Weights of a small GPT-style language model, trained from scratch on English Wikipedia: vocabulary 4096, rotary positions.
Each number is 500 + 40 x the weight over its row's rms, rounded and kept within 0 to 999. Layers, rows and columns count from 0. Numbers have three digits each. The size before them is the row's rms in percent of the matrix's.

# layer 2 MLP down (transposed), 320x192, rms 0.0523, rows 197-290, columns 0-47
085:448469499506555428495490522505439540523523539520535569512512489552581484535527457440513420502536505492510574473470513529474482414423512544448585
087:561516464510516485399504602497463494503463507523433552466514456538461470485451568497515537525578523512498519606469502553481515547604501470547458
070:523506490467452540473542474460456477501413527469436532527541453462443488530495497499550451520544527503469559538468514431512518533515575461528570
096:549488483524500499477550313501520542521507477503834475480543475487534525495499494531505485512455530478465536486502488494501513486538506524481519
087:560460458552585521486485461554502492470509477561568423531530461457493430535495498510477455446543505479550457435546536459447566463459451503496536
108:491504530530499468510539387518592521526544545423324555492499511484514522513454510475487515531495462497475536454592464552484529483436512443509484
083:485498544391526502516516496548528554394521472499490509497475529473530553495486504477509468442457569448545455521605461500414548491484514542467485
092:607463429567502487535577524521546493535528501426646482518500407524456481453489480527501480485496501478532555444503505437527469498524473467579552
075:475561536422524528579541501536565520440448478495447509500492526445526475428532521527484505416550564547431516421490483489485428516498509538524510
083:529418541447486536511488485527512466491477473554605535462469484492532502488416538503486495514516513503533463526487462485450493549509449465566415
102:563409427480494504519541466531503494529453478467607453539535491547543525439579516520514501481521537486545498434554465453494462500461554503534549
111:523499520491519436529454617459492497493518477507314522516499549527496521497501485443480457543530563454495449482494410544494483496512496437529516
100:557508543533505440480471522420512530438463497462405557495429559540462532579593522448518546509534509521507483497513579467476476468523479473489465
117:536555524512492531492522396544500473516490388468549462532477539503499503489508484490526483441474552456538516438506516407495438524472517495487519
110:446514554425551491535577409543478409431558498467481454514491489483510489461464524537545554484464561506537521451599555488472564544476518510517441
089:469499435484566535489520606593487455463521493528404563461493490436523454506477560478400433529494565511453427482568491458458458482523445496554437
116:440471478525505492497445541494504521521527425539509533546516535536515538541472513511495536543492556547556545524478546462533510552506384520523529
110:459536514501544518467518483520538531407526474551423495533426527488456536552518489451450495492447471563453522554568527457519479535504437497448491
103:505499485472540505481470486546554509531538437431307467512505505503477435536515516485528500512497520408437497520480491436452461507539522513507512
116:538530519440473512497422490466478534519520501536604493512460427457520448460409547489523547509420544500521606460479506478493456479521506478495472
094:502475541462523482479504413486520510498490582502551452545513517445466549486413404459534465508482554525507536459459546508476484454561581497477623
103:574534564542513469520492513535480507474484516505377546493470581447510565440491566514538441508501521489408478406542474521480514478500528495517526
083:482513451494535550531486453515474500541460545473475547587429515470460443495515439504442495509492520453520455456431442518368512526522533464503510
105:540438502509496492512493506472570517489504505546596575503470568484474588505496440487524538544473424518535460492465513547489497494543438486508480
083:553465494466462508390498463518539410497403494510568520495465499516519509485480464508529541424456495537547461555539532478536481542494526465494508
098:379505543491491477507496420515513546479495580467558502491555451535528576538589540522483518527557548501519524399446474472519496501468527474495521
111:464413472510523464479490556554472525495495551497396541486539498556529490457591542537511456503491489471464489514482512528493512457464549480479518
078:485553495467526520583392486528515492528491457466437456497507537556539476527478528523463519516516540474497538523484516438514554487455479558482502
058:493523526567472528460510459409518488469515490486545475570497550452539558466445555480515505517538451490544432508496493495453518536499462535524425
097:446542539492503403506468578514505546498483517533378530479526512536566413510470529527484493572547540542469474550447548506508514466480589524477522
111:494503530493495506473510453520468501485473426449495457523525515479449489375471499539557528499434454468529494444516483498483489429587517472458516
104:456465484481460516534517356535456502509513503492495520536539481512466567518529499424509488458471509429555556504477560462447500472487445504522460
070:465558494526520470495502560497578574555522415544487520489498401556554561494468553501450505475559547494569519500479464460487551477554435470537503
106:501499466492464537480443484646486443547515499506456493513540488451561579462456511435503543454585447521558421469482482489539450523524497478514507
102:412534486551517559456574393551522499534447452491662447467511458490498505503508531496520516450501466538484504516506559458495511454485517534555497
112:517500521517510467477535659549537518500507489474499530451447482478570467518482472546502506480526487558457543595503538548535519437521480506472533
094:471518556527576511547455412525482493526453495511512512467478500471515547450542515469466450422475507466535444489539467541489496530530445498580535
130:517439515496457437546503556472543471475470577551663571475485473528516511501516515518519474517531445574514497546507471584542547582511523492510527
109:447505463465501544550481543529506477512499552485255492485519558531519550536454528539525518532464466513522407519511492448457479535462538495501468
089:443524473519533482522519469530438498441491483474435466453503556469485489492467513475456509484521576555533476461530500534514515548530487539490504
061:464488417514452518565553532499495496512465443412528536557569532528536478449430513573493457521480531586478448506420518548466426492483494500566516
094:513413474451546530536541514522492483533552532474442540566482525560630519567455569522459509404509485534523514494437534483510573479539487547533449
071:507523438497449553475521488467453483439458442438476502525472498524493462551520504549492565502526572518462405454559499535527520493519494549549498
101:525524485528494495480447476440505525498504506574399502538472512514440459484455486475493479537459452541451520499601499566501588493509480429483492
112:481591398530495478542448452535512537535520499448410473484428489564477530490522520477451524555510554493518477512420473568488462510586470527506506
111:472510497505524486478466495459463522492457465542463562492474514467570539467582543532489497472554504467463406568511517536472555488470504506550465
081:435483532469461511499498467476532518526494552426569515485529466524484492485477538541465428476499513512471519487510506548501417473479501448534468
070:481542537446522547486504456461511491527507453555544446462489515520526494500444480518476451501495566452537473506429521490476494545533440474493600
108:456541593473444451504507505568608483483542508496380471464472497487467520446465559540484485475503509449460487466470519490516472511430496469472505
105:480527494565497496529440505470476501479478557513574468535565432507451559439447482565481544520535491514513546489505520495432545481557471499549496
127:580544436507488487563549554553519509575412490502430485497410547500505472520526510430523521498495524479480418593481468477520429497553497461523501
104:470482424514473507517567410469494474516474443480569466508477459471521463553627490476469554493566548445468549529486465491465505487567551515525404
105:565447478476477513489469551515482524486506504519519540512512502508428552441535504439493519508503429487476499547418499540485497508520466493473526
099:455555498473489502515545517446536489597431488489444492558509541567492558511471470512461461469437520534490558439533486401522508477464467440511518
078:540507539538489445502402547433535528528550521518505509467569507394460506533471529496525548490533547510558540477514465466446495513495566582490537
084:486510534490424464532573480579532483559476510556448542456443493449512521501517439493507456514454503484523479510524487561454481572493483513446415
115:479529546455466474536488502521520523492523495534388417396481579553520546497544513517454506437543491513503483474499498480503486519464444467438523
097:503448509453492487528561372496499525579474500514661510500543494523535496449505535507490507534491453493470436492505463464552426513517487530458529
095:470434529510558516483542543508538530515448482423361510458471441518519554470520538499467510504514507460480425482500488474514534489487493457566509
090:481503530501479471517528467398519508487506593498668535574547492466445505604478502442511469504496485564493540561459537504519544480492485526451483
084:510534500497524598444498562480478496510453394474528536503478524409545536543504499484391523482529488500537489497493505400502508480485483509452498
073:469532460532458432474540504462514485428521517493438475468437496446426480516546527477479505458555498463534500558412533508465528577519486504499477
114:430417498561508608524471615467572538522437540463411498499426533537522465473544543428515567587512466492503468542404516507465514515511495515469546
101:507499564461501461525505387525492501471504435471727504489467585559513494453508467579498553483512462463541505511534494506527443459465522495536460
113:526512490524501489477463608510519533495541533529296529505466498502543494543524565473464504535534482539508486508406500511512514476460507511492556
137:543477486470530498553439539534469466528466508458357515489440562504441547455488500518558458537483546549505473425474432548469465561478543472562552
064:545533485484516509508547485568455517510474468439529505567511527594520443510479509485577485573466493477515580536456502514474536473529503523538500
105:498496500483540538460531557474548484454546470515213480454567498453523505521506529516494456472516492462488546486446488457556523544413523497499477
078:466507479519495460575514519553504472560578407454445501530457463480463464384463448450478497441497524500510532492453560488526543478456489525492479
111:523523533433522502416568447461501415483580504493495513557485529526478506509465470531451503449439507480484459459490504475544495525468484453483492
099:545536508489478589411440610526538479470470535485404513545475556498489444566526519537474491506466503529521552555541471526544463436479516510471525
080:489593394475449491560588451542450473592536471450391425474473488476584481424469535445528470542491564519487477513471475436467472528501559504523473
099:549468426547501602447493554428486448516499521442495532468528578571491470518535447453484546510524461460493505487505506489521458474562457487484458
111:534477502515474490492474455537483528467496514495527519439500485520537424497560507504548537461474480533484510463511551562406569468532576506436556
116:441434571539562527428513526431468507427544539468569539498524451556514490496565398454486459543534494446485487513507592450542513506482551561432444
112:501513529465474470480484481522442509484465486567651488462508505550561457529473529459540537526463475508444522466568566527494509465451502477448608
105:444504516497516437556398548468510607432489519515489499534494481525556498532542521496423458478489481484486513565402544503522499502448535497439510
093:489464478616550454446475558473510522487532458512455520532495464523523558515512590508473518450534462489447591612496529530483458444531556489552491
091:547530561454477432454547474407522493506546511493431443536448549520473585549552457507488461512518485475484481430478457441461451525479570502489445
087:525541536496555551488515417472453478546513467424605484504436477429543541535501520506477482464502475495562466522533545535541530461535518445483504
076:536532476530575555416531468526484540537490447491570520521541527482555577519514485499522519570436540519604510524547480421512516508538467506493424
069:448487514476522507518524530479566500588473453491497538567518504488484389483486500479486566511479504504541436491461493475542473479496539510497518
116:511483469414504588488483418512443515534448483461672528555553490507459478469471472480483498517503515481431465492553475546527494511565476529566477
111:532462497539525457544516590460499542500568476549514440490527518540530482566477543462528441598553530541498545520449480447538536546462494502451476
097:494504474452509509462477582515443445486535470509195485458490502551455496408501477502512521521493520446520530498527544490501526488521488528542534
095:575511500534567478509504484504485483538457541544511417458489532407449454475425484541546454475541468468421498589542480479507506515475462519475556
092:459449561492446551516490475420519544417527611464537456522500546528465562532526519520525440460511449544485482489479475473478439524498510444476577
106:428521464521536504505413536522559521497507465565391574469489458565544507507493546511512524543529509520506523553468515542472479499491524522524568
122:534539509526531539545499544521486490447550548479493465514432526535546513481533533462546490441478511498505544533501495508497517477535500488460552
044:497447450500466524483569552579482471501535546514512505443480481417475560446508485456519549481496466494499490526573462547485511481510533492389486
114:506449514510478449479565459512481500470407514459424470547526465510477538422597526512570463466494459490451547490523527475540569505529554439537484
104:525457500464486527544532554492490485471527529452209490496497471529494467507471464518461506490511504505532486470438531474517474541470510493470502
121:455457535559486571479547360530519547572491549491623462473516440501542475497489527482492549490500488518495500527530541457487539443533479543498477
072:490468473575547506509496460493496499501468481489443526489441522529521515529454513481430534448540498525507400477503487443462381423424516443531465
# layer 2 MLP gate, 320x192, rms 0.0574, rows 198-291, columns 0-47
081:516476533473447449549442507534481430567556485580437483514548455509480515486473425506452437477449525561403521440482521516597466459517433521463439
064:490523535488436507430487477530517522475519414490508421503527502483445418482481511436548550497495502522505517471550575535569480528491448528434520
103:554509540505455508469486415441500508503525484500471495506506499456429506424547486562528506507459522428500467468500487475485410563554524555503477
084:424489564486462524544399464470498492548510470456491449466462532482550539499553487514478455554481556591535545479541528444443497471564484556458477
112:520503548563578465449556528467464424445557423571488393472506542497513487474522432510473421460509542494543546449401515456529452524529470571477495
076:434512469499375451525432460461493468487454503539498378454511473477488518467540547493506539522483508551556468523564491431457483532472447444347577
083:476443428473548521490502478543533534544420496412529459553446512532503439489513477442471489536492469500585509513499548470436542459505557503543541
073:495529532491447498454546475500478383493482462473496488497517499457489535567518492516536454520460512496505504494470467572444493454490485537571481
078:489541467422499466503428498488521486501492539583422603522538503508475515470469534485476434526491470563462506508497495486575444528498478472517460
101:497553484494507520508488503524497483547518528531531584465541531463522494480458522494469489515418458536523494498560551510429493507517469558533505
121:527461468485462470494520466516495517500524493455505494537469409547466513554490495523503534493530528524465457460503443484560482540513551490520503
102:503559522494535512502534486531480555544518529517507619427493467452524498516510484576533555510411491517464522440494483523535488532532481550537474
118:545497526519522544534519440555518455504515392512507447480497565513467506462449471563562531446433502433472523449530525459557452493451585485461570
103:483442561467473587538486500548474482472500479460537501439475523461556559482374461552495503501452521515509490477653471490457518496536523501498396
085:508474572465547553446490536504506533523501544534503528521546429483525511444517472571510512478427461506458505441476478540464476457431488501544490
113:509512494538474500482492474475474550534451546489495507557470494428528481515453523522528499513473472504591559466507458519561510563491488504499465
111:548492499513482445476535535534456509560494561505471526487559489498505514472525497547502521480450492460519432497482529493525495507426485586592523
101:509461536512546519428468465473574438463522432578494463489461477515497433444514493484539442490539535501499470467505522480434497499498520505436541
125:467462524520491461473551500482525548480478454501574446490548525500581540508485481529555456488527443520526544480467444506549528530537455514471498
095:444440566508534485547505508547534505529507499410503587510447483547513541549537521515508520545454484493520552433511504495408494519513618516560522
109:462467513476500525482507443503520535531577475525535536484505499517493428558591506535412507533546373429496459560470515432485532434494572512456478
080:503440517489455551481541435542551500465509530430509612430464460467526488549510502483469494510521429521543517548533501477509502449513534499566494
111:526421485511511440584599450474512599515484502490506562510451547486536533475518454484553544535498444450481527510521484535457512545478555512525466
087:518524557485567575516455509528512462454547509560507483453436465515504477456470492524512457460476474455475558451535478442432495463482459439504449
097:490489552489558510525511511478491558460521550416505533566475517533433466459510491472447511508484561477569510427538509464450459505555468451510583
111:492514501411470548519462547552488487520539548551439481486524506518481492472532508532474480458505493523423495563467485470467449491509486475441588
074:476591508480494476518574527498525535460480496463483539565533540465564590501464553545512482508395468518482543557525439524501486484485510431582558
055:507577518400481499586525467479489472520463457562499552510533449486517484399499478474506524468556543508408506508565456468443420525501460481482436
094:530476563547568485527585524482529469509461550426520555473453509524525502508500497513495530524472508476514549521490517518488504449493570563606474
105:481493555471481518472479467515471497498507444434539440518464506451415497498448440520578534562434488478601510503498536519456511417513449512474529
099:527566518474479488528427528470577491471440428536510481473520549512562510481493484533558518485424511539471501415499514500540467528505480471493509
069:474516509476467506489427481375435479562452518533483472475546462475422447414510488444508530490459571518477452477516539538563465514548431515407525
102:523509518453478564524485509461502395490487551520553489462552469524515519511513560564479537405576446495512465553488507464503515428494511524487500
095:529485490418484467501533482537520558483528431471483614514486430507374526427534456517524477488425528437522518389471484455512424538538520499557526
108:511431520462570493470528553491559536541520474459625606508455528489542494494425443569571543438522453516459531478490594544470534469474562522466476
091:476484527545463539490517450472444462481512532429544426517485495496465493411522499480541469485509527505532491521474525469434409502483474483438571
164:472530494546530522448536416542492506540532467465494426530524528425525470512489489551532565480507522422424509450502533456450457440525463518439488
112:509522446550505413485507518525547524388511477521485553421508482484493474516525531541492479527578453490488535446517456549537454564468538482456502
087:518539514548543534476550542477500462478456549529519470456485451575572479470510476566510497550442405455416465500475464546501467464531522483555519
059:463481525546498513453518522551424545411453576499481488429533402512535548474454534522507593498491518492475523530548538478557486516471534480437504
090:502546541498550506518528544538484480467520581559487541506543488459491515465481576525472464491475441473464529457485463479500485514453452495502490
064:438453518415537528539398498486470530541494519520536635537470491530436496494453491441501489481533573444485518456464446482508492545492506463475512
096:535507520470517530477520529417495518544487493477507545518578524509492505527561455527449432498407430479564504437531523560469476514532549542481574
105:471498462507476525510441447488457525535447580430547494442443449497445480409474467454427500539459540516565477475516505484411452492520463566436474
112:540446494472434539501463407470511542537505571520480500553573475491523512592447471496440574540485480486418526422531557482502478514474460534483473
076:502557490497476474493529491496472451506554500547509492489527509501472542523500470498510510504532449500470538580474461540493498516532469542485515
066:533488476573562508442536446447520534513461501468522453479458480560531479531510490559507434530526559488515535518485504511402501483557482508448495
106:507479450479462551530519492501429530557458548478520533544510540480496508465507452590547482503418482511595489466500493501542469553542456540567439
098:486526534486529492530562464527437457551539485524554530535479528526518466485471444533476571469500434489482517512452448530529571445540468473507509
125:535514562506537502510577438503489533487517458450572481474491458511533455487454422514517593433541461507428503506536475504513488514411471454493467
100:436530549458524582440473521469495470456523508470532513460536472512514455460540478547534555446508513510467517471478531500394481508461465503476513
103:494518477504563502498478475435582481523488505508516497441425469495486536402429551562531435494579498453492494507529503531518503519467520472513502
083:508505513465426489541431480494512525510504500618411590488510526503543483492479564503505565503470519499480468541546497460509452492466499505452413
072:415518457523469503375512512495477509513459440526522411526456485529476535464528444534506508502468553532527478520508540479554495478562403521493387
083:478585515513408491481504492510553442472520528466500476559526503402481472497499490536520462494468493470508509491493490538471522469499492502482522
117:448462507445467554578551477481502516562499500453487577498538578507554545500545539481546501467483533500520496558528486503419505462552472487513576
099:457505560529498471571527459567469521576488601440568505497488517491418467428589526490504508422478524540436490530567511529493490485450568534532520
098:509423504470456416508449442504513492493502510516535499520543419505499541438513466510477593502570556456448487479540469449451509530509458473515471
084:501474489519531529507540463557552511482521534452536534577532515466395435508540415469519445484529544474568488532544590483518493485437548532498505
078:441469612525544525478513470535554540439566464430462588561504508486475486497492539443462476516511513432503529489486495472518512544444565498579459
070:514519511448455555536445452543471548586472518478459571512605521455510482489481465449488577504525450541584548525516508503511490476517542447487516
108:510552513527528432527440391450518480495504452571505562514482455543487456478483524500555458527508508491424456495550461534513473527469455462504491
114:549466520436558513527525452517488488469551488455493527527457499534466499447565448522537521525512443476469505487571524546497431478473560407563535
131:480501508501491513556513466502455502479434472422547518533516503541451504426473453563588477488422545464473495484518471521466427507531561509547519
156:445462512537518470450503542489548525455553519544550542498487536505509443515556500469460525518516480472517554528495592454528563511476473535459456
063:507481501503435477505447483424418501552462493531506527437459446502507510482480472464483553472564529474548497527569542493573464501529514441491525
106:447506495492433535567525421557470500517506516468529547490510516504545462457482482533448498573463554586551445433614557515490488530518449527467511
074:434462531541467504567491451505494497514487487539510459501484507507509489556564459495456513506509528464482505534539519495478490485539499429386542
118:479515585524448524469488468472499476458479492501529439454474532515512503573455484503558544446469478460483514555531484508419493481468433501486519
092:572489446430536514529461456404502540509477508524462539576523490457477554436456474473495479517462449495526521367519463444509484521510516457540478
079:557448479451569490483497519607524525498574490511557485502542501529468463473522449509448636448556450491489486416491507483589494541527442474457502
098:530375492497522501543522531496483543525501529432494595537497531521458512538511509597482473531444474485518422509540520470471486445562687423548546
104:502408490524519501514512486501485487535465601486472630456506554477431510469480456537489469499473461423547508421494502519497467591478546583537565
108:457443477596444545462572474559511463541494518399573448496499484481496484522450470542458505487510486477512521521528496498383517491494585533522496
113:461510571501411517462530460485477476517530444484467528481488466459499442546489530504517561505412476446530497498496489480488483493435528533471577
095:461516547511519521535515489472460499481492583494530505459429482492493498478501465500515461475488517462505487550525562488428451524482539501446513
093:494505450607463472543477533484466503475435432491504486519551517497505537512428498500493580478487411514433562555493513513472513469461551537514433
086:541475484469529474522552480465480475554528543515498584545555545455523513457474517514460395516425456452540498501446481518496550466494511520553503
081:483528501472533445445459503487563415470488516541524435465470526431454551506517530520557471432497592552461521450527537499570597510439515567541464
071:534528533444540539466455539564446487518487518417480525532509508400485452511536436470509437528460431467516531441491468443511516535480477578557486
065:512497525447481506519490439578443547606493458512478521511528477533461488468474459460480511464421546472574478519558538582476486523509523527457469
124:493504556505512524525509520555539567510563526454473603397495535506493466492512485546501481469548462531560495447505526475491505491524516510485443
112:461565511529542477483485486537566444468540560533530381465504471469524496487493497550446454513398520486557498525540533460505570487506455545542459
098:425484478474493481513467471539529466482533442465406525481528517456527485399495458511507491528476464459508539554563629478533480521512419507518581
087:563479510447490504468430514499538537449503488382486639473523472525533491488487448484486563551476450571461535445438499535535489497460562507572549
091:479560588449475517476505496576509437424506509493523481451587513558547489488469512523458512513538512501429547536473515497483456545432490470520527
101:452526516493507516460480481522582472544488510576534498482478475515489495483501535561495486559460480594498505490537498463466498569538459553502506
114:490534541468499538526519464528473488512551521451587535451470480499520528480484564527551444402438502500469554509506590535412484486556542582480568
044:516492531521566482497535469429551520503460482500471512531450457496532463489513422479501618514499473453515536525495542506461573479511487445479457
104:498489496481487498551484490526471486479486537491477496505556520463414491436402474515502522466568528463479569519597468514469585551486465427514571
119:425515539528446448459458470580516549580506512507581515465563549468577508535478534505531467511488544464457524484514470524479555455533419533523513
136:515449447571490530453596565506506495488511563567433545557519466501536452554596552469440450577470443464533453544452568485537549463534499535459476
067:472519512483452490453509500499499491543548478500556462524557529515540497460545574467487446500524543511511506559539475485506543447533546491420580
079:497401526511547515525515511559569546495449547456534532560499542501553509503485486480506448486448478487521527436523538488491490546502574588498546
# layer 2 MLP up, 320x192, rms 0.055, rows 198-291, columns 0-47
082:493459534534506466466470493485533545526547412453471421527466554485545526486512463538442453512408514499485464466535490489489444442532454589528481
068:455570535476486519490429494564484470494509518541472503522501534481480427517536455477503486500429536472428531533514541452418485529500478482486499
100:440521497477548502512467518564417489502493466508580448489505459537495516482449548431496529452552507626468535496487507492515521465370475482479524
085:482550490466527515480540446542458516532466459506513551478475491520448533433391478506515539510482537468404486573556478512561558584516476503544535
104:453531418446499560547492569525462534547504470539463567530548562540460480471515458413570532505542504474510495527482556461563458508492479511471505
082:499501542525500515508510508535464493465572521492519541458469540478524506515537502490517460537535529492460399534563518508507487548473452483448472
090:467554558531493512446525511469522474562497539502530485428420553550445478541487592556524513550482526469489491507466528544442489547558381460499504
075:453455453557515515456510519475490498492582497445491500480473491476520563537499547549540441507519398483483538536472474620489457497501545484572480
087:553551440608585527552550523479426484537519533448512459476472494541515513541584549510529537452518485516569506465512512417491546458501472509503534
099:477411499487475511478597496497496521447461464475519511575475519521419525442475441555506500537472530517565510442484500505480471493466579472544502
117:503463510446447475495511460505491507511519497441517509558475385533451523513471493497488538514512553481462493444534455503510516530528526475502504
101:532522532541553493496506533529478523525568533427466537412517504509544475518499522504537538538456483534480503458456465544563548482551499535506454
121:538566470501506486485513459452527572445575536479504504550507471461544509549478517575482549554557522460464547517444485512502499475506481504511465
104:521503451461520434384516428532493509463509524468502454517490427524513456506526479451522477490566524497549506487509533521507528490512528506550569
086:491629550465514482510474491404515506484501514567484428507543466479499462455541466468523489465545533515485461478559544515452448513511425493435469
109:500515458536480496492537501441494494459547454485505411549479521529538522504488568565536522491525517519433510512408469512480515470517458500476425
110:477520577548420469509517509427460468485521474483481460440528513503523443507443567524513517549483601511474567488474456501434574460540474501483517
100:487602520473456456445452491540552458441476510565482363457478482456461415507495494480504539488530517500441499476514495487497455474498447481434532
128:515514472497481453552461502506528479543522555487446545554489514463437481537528566505450582536459530445482488487530472520512482490497474514483474
094:521511534529563479498519519553491518475535465516497540506478496543569433481464480518533520493470435493476510462490427482505497498480536535588467
101:516444548513511507502499539464499528468505543513477618536486473468478482501501537467467463482539456456486476453584528466498492491509511462495483
086:559505432530539544478442494550484532510580538500531461551455536472532481533507505452480546490450445502439506534453437591401576468490578546476521
108:479521543462462510481421529466483469484466444526523375467466521525510523520458554576561468450514470532487498523504448502448434464527454492512539
088:518446496565494495452556509466534488490510394464512516534481481511485542550487453606496534521509479520520487523471564470530506552463495574500508
095:532501515496447564477510508504550505533498468425501471507471575450527407533492503451482536492542525525523529606567535474486549486499514484531507
117:495517521453485524492461482511504471540510552571488491465582468505455492444510530547499439524470507499414493551485476518502472500536457510488538
078:527471495474518513516587532504484476534503567494512632540586479496506578442552515521507512501461427525464550514502517581487467487472526520563464
060:538453464518562435429531492560532505568528554460515538529613536506521488502484440519520481501474471476494542506480468497422478526529526585589477
095:574505553528540537447547550530498503486546535436483506477461509573541443576578497504506528474476467488470508514487531504464542491518547512538509
109:455503494472503550498488461451494489504536543522490487476447459544566491528512571492418461472468484585486459552562480457498499492456472533533444
099:491493507512547510490590514531559481548576564508442560508525470483477453489593547436446512534586516475457490530484502522484545466541541480496540
074:500450492511533531491494519479515473547509487528505531474540523525493401388504516507529507501491479516496457453569514525469459513491543559523494
104:506488486444496561452474498527522477548522488541540555533616460472507565528439512473462546453564423555512460498465515497560467496497492524500504
097:496464504551528570519460488467510455521477573579507457488534524489588464487501558461474523515548503582504473556519531504518590462445504486478494
107:514470463438506500491483543534553542578481463425534513484435552475550568511413419499582500454511501555451448511519537518466504425534555483452500
089:542538494432549491591527517449466507526471490538515598546473511507565512547464493593483495517458507560528552525542431579528514552438556484615435
168:476476519491469451565431564453522514474482514546495560466489483515492554551501538450469427524525491519550486600480491547534550510519461462526519
111:480485518560555438522496524479464456491563502522566543466529467555428488449562573498536541494524482506409487451451483573539451609444503505501506
091:512529527564462468479493450388477502473498509482517438517480547491528496519455469489481531502506517528510464518531466484466534503518481483467506
058:522411472501544466506552489505519529543551538520482615541509488492407492475540496501482390496467497494473543540508481418513458505516545559539479
092:499487535479547487510550493486462496515516588497443585488493442500446475448558519439481557478532473513499452462544549459506431490502503451550541
070:490529481460571471441433498481589517468498519532480444493495491488416503535474504519501522496533480484484490488486461479514472553535415491580545
096:503437504439434498523516459526529495542469507485496485480509485503466525521499473425548473499519572558576503479484525527513498529553488497458488
107:473559436559418607552486508488482490500499526509482466459462476474479480466497579525497562560577548493488505547495516520522438476528469506501546
107:586553501469415513450447520522494537494530541563419461544529483515505519500470514492473588558484525530441488438471482459516491514499499484454501
076:432512521496432462588503484510457494461580553517509535424500482491467563471478508465515451452515440472421507491514499476511521580541515404559462
069:515619494485403420546410485481518444547491497521506460476495528491510549548498528562526463556558453558477530555485544543633506511497413486432509
111:498454460534463550517516557499458549547493575473481559527503548505529473505501454525494506494425444455544536510479542480521523512541507510510398
104:473535510449473481491440463465511481508523490548498423405505574480495535547475546471531428488483559488516471503467491514437458476499478512470538
121:604565484523500500506536551500478524518511475472456524468422500544568488535481471489519528478546477502489482526435439494577505498490474499498461
098:473421515545483508498587489459463458514486506478517456522480515517488519545556528550532515523481473500516471560428391522483446502495405510582488
098:512444441479575514484547540558516543465530533498477605475479513458476524476485528502467450471525477406461490491437557545492480521461532454496495
100:486476504490503464463465524548515504488507541473493496496546469414432494503472497488489543547522532498520455509458434441448544583479558579496493
074:382504537551440530480445453457517526514481483482477533535513566512458588440534532523496477496469512518518424550505482497502510577517472474486541
083:472431472504508507508565476494397526497492472492481554513513464491523544540470502527487471555499419484510501548439473510422437554505474444561490
111:565465522475570547492549488503519449461500518449532520474540467527396486481550409455474466483497546499572486456489564503457482496476492425518528
092:521478484429444537479469431443494493482528439516557476476501503486548539452436525524487511550472515521531544455446477468547480534516459496423473
091:529526521592420440492437492572506500512485518506497506545512513595587553492527518494497590516536524515473498547529448457493491532493422504419468
088:534498511527507486468459487494448431498491501532561441510412472476453493527459467471456536492564586503509519431485455552529451543497491450378437
081:555518513531455445412447504529559565440502480548523389530433499467499517514522519429494569469564489524547499463499503421599538522460522529488547
068:548482417520615494450526472563495453543491464511484597505488534516504427520461513501466474559473495461486475570459566572412481516543511448556547
109:479533417544529443471449540492487457493526474563461505485410492556493470506560514493533507537545447463450454564455472530488540529497498470493542
106:444542528519450481453490489458482549529440510467554471426525517502447495512453511528472563426503550537532566556471519481508512513464501556469514
131:499493480524511497545511585506459492476450453468469498566455539591455505462466448508570490521462538460479487487481438523499468534580554518544536
140:448445509515448486433576498499457539550504452567535463487570511475521419496562585515406536442543408552496486531507553457531552435501499565451447
066:517538526601521460508546487524515510490535491535542446465561455481483515503511517491512499504491526454443475485496462441536465492543470503419520
104:472455506546518508529495504547488513486489550434467541493490522517563480473512453439448485553510502498589446460549541529492515513518532499464453
076:539505430525500466519541485465496479485518457515498503479525477565497589537524465487530567436526539486485466498512501515491472438529528442477512
112:438478550465545535447481539468512494476563558457500442519410411448519542536540522542482502481533481506449495522558493491488532532499533540582453
100:500519454525530497590516493437466538464497419499466448527487433513471523445484517575505529535585463465471466465472494497551536521495448419582420
076:591494458527510424502478508522474538453536567544484490483470554533565526466423536498551424477518539468501478570530508516526559523523484492519496
094:509523458532500432536518509509545484458496481549510485417503454531539522485485543563503499496456545559417513538434458493431476569496465497495481
107:514456489565499449523531493459551439577501510531477548540543532483410528551521461512441521535509490481540489516491511510601503562487488517543527
108:428459584511585513508505526468454497432538497510538470547510467577486505398520434490510483441466503457493502446501460460490485522463471622501541
112:517523551529442470479496485528498433553487458565527433496478534523492490468457540471465573462530520484468532444617513518518532485455500454416533
100:466444544499528525497489560462497543438531547481511540458505495545497487489492470459480447467513467397510496590473531504457519508452549510475536
093:504496469499389450450429508539465457509474418528476352534466492458509460447438530507549584497511455563516498528562530419561511496505524497503491
087:511507490417472574516477492601505533480463520545509555445506476508465408440480475427539451511512557536593578459525579477515514503508464597501489
087:504496454463451504576504491530505579506437534441509512540526504455545485532460511480483542543431446511577488469512502532479547515504548441485565
076:510515517520449481557495512466512481508517530522503426527483433527516549494527533513512545462536542507458477528476421577504410474469467457414569
073:509516493491492487454447515496458471499490490546531467476495502442530532439525448521489519486467578483481525514529548493432498501512470447460510
121:487425473563546465450487525430484441498459474551507445563496504508499561499486532412461507477479530418498551538459503512518488501474515493500527
105:534592453497523446490485521463506496523522522508457455433517486510469513443527568511442463484501573483456522462521464467615480502482578491494510
097:452464478525524543478552478502574493500514518448487559538531448491434441445533461537488488492461488491540561448547581499504429532477504493496551
092:513412451536596459492550516476538473547547493490489516494548500523542514509515422473493473487508432457522516446550493504571461533546553509537530
086:430428534458515602473487495493478548483519580436512450531427517500449512518473482487514502497477528495520572492531524499400459545497538512516539
106:434596505559479473447488540517578519522536461534481411480484507512531506475511539545492524532526477574455478571525466491487468576496440482464532
117:519500478534485536491482536531541531473540543460470491444468531550569507514484590512541437457511483482493489534507508541441497522530511533470577
046:519535537523486438436505479496513601557540406503536472510414566550480545491543482466491518493528536504536489455477542541496492494564501495502457
108:544626485455430474517480504452432490528570461546461504481557460529529446503462533506513505524477539542431467581429416483519485524463493486525505
112:546436453505549566467444526532602576468518539537477507558529441459440521499440500460497479514498501496567480424562478498541517495472438503473510
125:546511467473540425543380527440511524442533478463498528482499509507447565458474425479526487488527536477468507468484428537512481573478479475573536
072:450414517508608525463502503598571537478474564507502582541572468541496570474515440519443443494418478477529504492520526482488464483528608580541470
079:444535477449502556593549519507416431472525459486572406494483526540445463484508486543481501496462471486540486572449465554470495472539427503516557